python train.py --hidden_size=64 --num_key_value_heads=2 --norm_place="pre" --init_std_down=0.0084 --decay_fraction=0.772
Each number is 128 + 24 x the weight over the matrix's rms, rounded and kept within 0 to 255. Layers, rows and columns count from 0.

# layer 3 MLP gate, 128x64, rms 0.16, rows 48-64, columns 0-63
[[145 124 147 101 125 119 150 119 109  92 157 120 157 131  78 128 111  87  94  99 147 123 105 129 112 150 123 113  80 167  84 156 138 160 126 131 111 143 165 125 120 150 111 121  87 121  96  83  96  91 128 123 107 126 144 127 162 156 150 147 172 149  89 170]
 [115 119 121 116 139 123 154 110 117 134 111 128 130 146 123 119 128 117 120 109 119  94  94 147 153  89 144 124 132 101 159 132 135 109 129 151 107 129 136 116 149 122 136 143 131 132 116 127 130 111 122 132 138 121 132  90 173 112  97 132  99  89 105 116]
 [ 98 101 123 149 129 113 125 142 113 103 130 105 143 140 142 122 102 159 137 118 110 142 122 129 110 122 118 148 121 123 154 137 154 139 144 111 130 146 103 140 153 153 129 103 130 120 120 117 120 143 133  79 111 115 152  90 146 123 125 149 119 102 143 134]
 [153 137 151 112 167 179 156  79 130 127 130 128 104 117 161 108 129 104 137  86 131 110  90 140 175 109 135 103 100 124 141 106 133 131 134 119 136 127  81  97 170 125 122 120 106 140 166 112 150 120 148 186 102 166 128 125 151 108 121 128  88 137 122  98]
 [142 109 123 119 156 100 132 105  93 151 150 156 137 139 101  97 145 126 111 105 119 106 128 142 121 105 128 104 192 132 177 135 128 162 144 130  73 145  87 107 168 125 113 108 132 148 110 131 140  84 122 124 104  71 152 184 115 125 115 173 125 159 130  74]
 [ 94 116 129 106 143 145 166 113 113 128 150 128 118 137 119 150 101 106 169 133 163 154 121 134  63 164 102 139 108 112 122 123 144 119 121 132 157 106 171 145 127 148 124 117  91  98 150 110 109  86  82 103 116 128 145 133  99 127 163 119 109 134 100 177]
 [130 111 132 179 125 130  83 141 159 121 147 157 122 137 136 163 162 137 168 131 164  98 126 129 143 144 103 144  90  89 128 138 111 122 137 141 132  98 106  69 144 157 170 106 107  88 176 143 101 153 158 128 157 142 104 109 128 111 116 129 120 152 102 123]
 [ 75 134 140 110 113 152 142 110 176 134 119 151  69 157 166 129 123 155 132 107 144 148 138 146 129  95 160 139 132 118 129 133 153 143 158 171 113 127  83 111  86  85 100  85 169 104 149 179 125 149 140 144 160  88  94 113 101 131 143 108 140  92 110  95]
 [116 104 122 169 113 130 128 169 128 103 148 127 106 108 119 126 123 129 148 116 134  99 117  96 119 127 151 150 143 121 155 123 143 114 138 166 116 153 168 130 119 119 147  97 128 147 125 128 128 155 143 125 159 152 162 115 133 123 105 104 118 124 135 130]
 [148 102 138 104 152 128 164 109 151  99 123 126  95 113 135 134 104  93  90 141 105 137  91 129 113 118 123 126 139 167 101  99  76 157 147 141 127 207 168 102 128 156 136 144 143 122 106 124 132 134 145 126 203 129 135 124 113 110 114 143 150 146 138 150]
 [155  93 143 108 176 121 152 170 107 151  92 119 131 118 131 167 112 149 140 155 148 163 102 140 123 130 132 169  97 193 136 132  86 117 160 131 136 116  82 119 118 125  83 122 154 126 140 142 200  93 111 113 184 198 136 152 145  48 105 118 140 104 156 132]
 [109  93 142 146 180 156 122 126 175 132 130 147 122 149 174 120 139 128 145 104 146 111 165 140 113 148 117 119 135 106 136 116 144 103 140 109 123 146 116 125 101 121 125 118 115 136 102 150 107 132 114 164 121 122 159 117  99 100  91 163 124 141 160  95]
 [145  94 133 124  88 102 144 135  93 138 190 107 145  98 151 138 112  91 147 158 139 130 132 127 166  73 142  94  93 135 140 102 124 106 138 106 161 153 149 147  98 173 128 125 123  87 114 123 150 127 147  77 153 145 157 148 125  81 103 106 175 189 163 170]
 [107 113  94 127 105 133 126 181 101  82 135 156 149 151  88 147 140 134 117 116 122 174 120 126 109 121 105 134 133 131 105 130 166 106 132 143 161 139 144 173  96 135 142 156 132 124  97 146 101 116 149 135 125 114 142 130 114 125 133 130 134 131 149  97]
 [148  86 133  93 131 127 136 102 111 118 115 105 149  84 132 137 120 122 142 123 147 145 132  99 157  92 167 144  99 131 104 137 166 102 146 118 160 109 125 163 113 171  89 117 107 108 127 137 145 128 111 132 132 146 140 175 112  59 132 123 172 135 162 120]
 [130  80 127 135 118 169  99 144 124  94 125 123 102 102 146 106  88 139 141 117 107 178 113  57 112 188 148 162 108 150 139  98 115 168 114 149 172 118 134 147 147 143 142 102 106 170 132 103 110 111 162  86 158 102 154 154 116 152 143  99 124 157 124 144]
 [109 132 114 138 137 144  98 122 126 134 148 119 150 106 124 142 131 159 127 172  97 146 138  96 128 140 124 132 155  88 174 107 163 153  99 132 123 130  96 127 128 160 153 172 113 133 104 129  99 118 151 124 106 170 138 115 109 147  90 108 110 128 131 160]]
# layer 3 MLP up, 128x64, rms 0.164, rows 48-63, columns 0-63
[[166 112 153 120  95 126 132  88 140 125 154 131  96 170 159 122 113 131 172 125 153 107 162 155 123 142 119 124  84 108 150 102 120 122 143 134 109 143 127 102 110 145 107 112 119 136 142  92 107  95 133 143 131 110 172 138 127 120  83 174 145 130 106 128]
 [142 112 118 108 122 113 159 115 124 107  86 124 124 126 126 104 113 133 162 139 132 127 131 100 127 120 126  95 112 117 103 134 115 102 133 167 116  73 119 134 117 126 126 129 116 176 109 105 118 103 133 109 149 114 116  80 146 131 104 102  98 118 106 122]
 [122  82 124 172 117 113 120 181 127 102 130 123 121 111 108 110 106 149 131 115 153 148  96 139  82 168 133 133 141 119 159 139 120 141 139 101 115 131 120 118 115 118  85 101 173 129 158 105 120 154 166 115 126 170 120  83 131 125 157 136 117  95 156 142]
 [ 93 101 178  96 136 155  99 115 126 153  95 159 152  85 106 142 125 144 149 119 117  95 117 132 149 114 127 123 145 145 120 128 129 124 155  80 160 133 160 113 116  98 166 120 172 122 159 129 155 165 142 139 123 127  67 138 141 152 143 131 130  89  77 120]
 [ 98 145 161 120 159 155  95 159 160 136 146 146 112 105 124 125 120  97 127 125 134 117 139 153 100 137 109 128 106 118 116 103 124 136 110 176 140 111 142 128 148  87 143 125 105 115 142 143 136 146 116  92 122 156 104  81 121 128 144 101 134 116 104 157]
 [ 95 109 125 145 134 123 176 160 109 115 146 154 135 128 109 143 107 118 153 110 160 131 100 103 121 186 116 122  99 124 164  97 137 131 103 132 179  98 119 100 143 164 105 125  89  98 125 130 136 134 123 156 109 136 152 151  88 136 131 118  93 170 104 146]
 [116 106 167 142 142 106 161 104 111 105  86 128 152 109  92 116 175 121 154 133 129 138 118  85 132 116 128 138 134 121 137 128 110  82 155 165 120 130 138 127 100 109 133 140  90  76 118 132 126 132 137 165  88 159 157 132 132 124 142 138 127 169 103 101]
 [158 143 148 133  98 153 174 114 104 135 111 125 119 104  94 117 144 126 131  81 121 115 110 119 166 115 153 126 106 116 139 118 119 108 124  73 155 123 135 134 127 120  82 145 114 157 143 106 128 104 124 154 139 131 148 108 157 109 141 128 123 115 206 134]
 [119 134 168 103 133 148 102 130 134 173 101 165 142 134 167 129  97 133  98 151 132 155 145 117 125 163 159 118 101 134 147 140 101 130 112 128 121 133 122 136 133 151 137 111 133  90  97 134 141 149 115 132 111 139 122 127 135 147 139 104 135 153 104 137]
 [116 180  85 124 113  96 122 126  95 162 172  98 137 158  98 141 117 168  96 171 148 121 181 153 170 126 178 148 141 105 154 162 129 143  80 120  80 101 140 128 124 136 174  84 130  97 153 159 143 131  92 123 109 165 102 116 147 119 113 133 169 112 124 101]
 [ 98 159  95 122  99 148 176  93 166 134 169 132 157 162 161 110 131 141 153 122 144  59 131 135  74 143 134  74 121 111 135 135 124 162 129 162 109 103  99 155 141 111 201 114 141 179 141 102 114 154 128  91 109  54 128  73 146 173 141 156 112 114 110 112]
 [105 102 116 140 121  78 117 139 129 133 120 145 118 154 133 139 134 135 116  90 140 135 149 117  91 153  99 131 120 122 129  96 139 102 148 146 112 142 108 176  63 106 114 138 113 110 121  97 134 162 148 137 146  82 147 133 120 100 166 103 114 136 104 144]
 [135 171 110 130 128 149 135 127 157 133 131 113 126 115 122 161  92  94 132 109 121 125 133 105 172 107  95  98  92 145 189 157 148 145 130 124 149 162 114 111 134 128 146 192 102 135 163 109 133 131 113 138 152  85 134 160  82 143 111 123 143 143 103 126]
 [102 146 132 113 128 116 115 139 142 113 117  96 158 116 122 172 122 152 129 155 105 113 124 164 122 140 128 123 129 177 147 142 133 106 126 147 128 138 148  88 138  98 129  90 152 122 105 152 150 141 124 139 134 142 140  94 139 162 140 172 128 136 156 125]
 [106 178  87 135 103 141 147 160 140 141  93 127  86 154 130 105 157 152 166 150 111  94 104 177 152 184 133 130 139 102 120  94 123  82 138 109 127 103  90 126 119  66 150 140 149 108 169 168  99 115 161 164 137 104  92 100 134 185 123  95 105 111  80  98]
 [141 108 115 138 171 177  90 148 144 106 151 104 100  95 166 134 107 154 129 116  95 160 156 151 125 125 114 142  93 120 133 105 114 100 125 158 114 107 121  85 140 138 147 136  80 139 133 148  97  87 127 190 135 148  89 148 183 118 102 131 104 163 135 154]]
# layer 3 MLP down (transposed), 128x64, rms 0.128, rows 48-63, columns 0-63
[[104 121 165 135 126 129 131 126 164 141 175 109 112 114 133 115 125 109 157 138 135 127 119 126 128 108 123 142 125 133 181  88 101  98 100 141 108 122 112 153 109 145  99 128 137  81 117 159 111 117 117 188 162 119 140 132  68 116 142 130 114  95 124 125]
 [110 102 102 115 149 122 131 123 112 162 144  97 137 156 136 114 124 106 141 114 107 111 127 154 147  98 135 147 120 116 161 144 156 136 116 113 125 132 108 114 117 151 146  99 135 106 102 136 135 127 121 130 114 109 161 109 159 131  95 141 125  97 121 124]
 [101  94 120 105 129 126 118 117 126 124 134 127 142 165 162 139 115 127 129 133 115 148 138 135 148 100 111 149 104 142 139 125 159 138 139 119 119 136 124 134 151 156 155 130 118  90 118 137 124 120 117 132 118  93 186 104 127 141 114 123 127  74 113 130]
 [112 101 146  90 126  88 105 162  96 159 148 134 143 132 122 145 130 162 123 150 115 163 132 131 107 168  89  82 146 105 134 145 128 127 111 106 111 102 134 138 117 150 103 193 123 125 125 187 137 128  81 123 101 164 183 108  72 183 122 112 138 144 172 167]
 [ 94 136 126 154 129  90 106 153 131 176 127 138  93 136 111 117 111 136 117 108 177 165 125 106 136  79 131 102 128 164 132 136 132 117 113 104  96 106 163 100 174  94 101 123 137 148 117  98 101 101 119 140 139 121 116 152 141 154 105 155 106 158 138 150]
 [109 148 105 124 142 140 138 141 140 170 163 134 110 139 151 137 124 133 132 154  66 182 100 148 114 130 117 135 128 118 171 123 121 118 135 135 133 159 146 134 124 130 106  87 120  97 102 118 133 134 111 151 124 102 146  90 152 166 128 138 126 119 113 128]
 [121 109 122 173 138  91 125  95 109 131  84 113 129 138 119 154 155 118 124 115 133 119 130  95 169 129 117 129 169 133 136  75 143 171 141 112 120 129 116 147  74 117 130 115 100  84 112 157 149 127 110 116 113  96 152 149 105 125 167 136 145 114  99 126]
 [ 97 129 152 106 134 157 125 140 135 115 110 100 139 125 138  90 155 117 141 112 177 126 162 146 102 141 130 133 125  83 114 103  79 110 116 100 105 160 116 141 138 127 179 115  90 115 133 103 128  83 116 127 117 138 113 146 104 139 129 166 117 108 157 119]
 [136 155 146 143 113 131 134 142 139 129 134 133 147 119 117 136 136 133 122 136 156  76  93 154 112  98 127 149 156 138 138 107 131 120 140 117 145 111 131 139 137 123 138 133 142 123 101 115 137 119 142 123 115 142  77 200 141 105 124 121 146 189 133 136]
 [132 116 119 135 140 124 141  85 131 132 133 110 144 128 139 118 116 112 109 146 158 126 168 120  75 149 109 142 129 106 115  71 113 162 138  85 103  67 141 118 104 191 140 138 123 126 127  77 106 160 149 168  72 157 128 106 114  94 170 157 118 152 133  99]
 [131 128 152 133 151 103 139  90 116 135  52 109 127  79 147 113 129  95 104 147 133 151 176 157 152  80 184 160 147 124 163 107 135 139 160 137 132  96 115  81 163 151 139 122 113 139 148 117 112  73 125 175 194 128 129 144 151 125 195 138 153 156 162 196]
 [153 153 133 108 136 177 157 123 109 115 136 130 145  97 112 168 116 124 146 157  99 155  94 148 151  92 176 121 124 144  93 163 141 153 117 133 145 133 154  72 146 137 145  90 134 182 118 141  91  88 118 103 116 137 119 131 119 127 103 108 134 126 171 144]
 [ 86 134 114 110  98 117 143 144 103 128 170 132 131  85 106 117 193 139 173 113 143 151 109 118 115 118 161 122 167  96 135  82 121  98 171 123  82 130 146 164 126 127 126 126 147  97  71 197 123 138 141 109 154 126 105 103 126 140 149 142 121 101 141 116]
 [161 131  81 163 116 110 132  93 112 178 128 140 124 111 125  89 114 106 130  99 151 111 152 139 154 134 152 110 141  97 136  99 154 165 149  99 113  88 136 145 129 152 117 120 108 156 165  75 155 118 129 140 120 145  97 180 114 127 135  88 129 153 107 145]
 [160 125 101 124 141 148 114 107 127 137 144 155 135 140 120 157 202 137 124  78 149 148 116 128 123 113 133 145 156 141 114 135 127 146 151  87  86 161 172 101  79 171 130 180 172 139 105 183 110  88 159 123 159 126  94 121  87 130  96  91 126 153 134 163]
 [128 133 120 112 119 184 127 135 123 104 107 158 127 159 138 168  99 170 136 116 105 112 161 134 149  98 124  93 101 116 166  70 110 116 131 129 119 103 135 124 127  87 137 125  75  89 119 156  86 116  95 158 159 142 120 140 162 107 150 180  96 118 101  87]]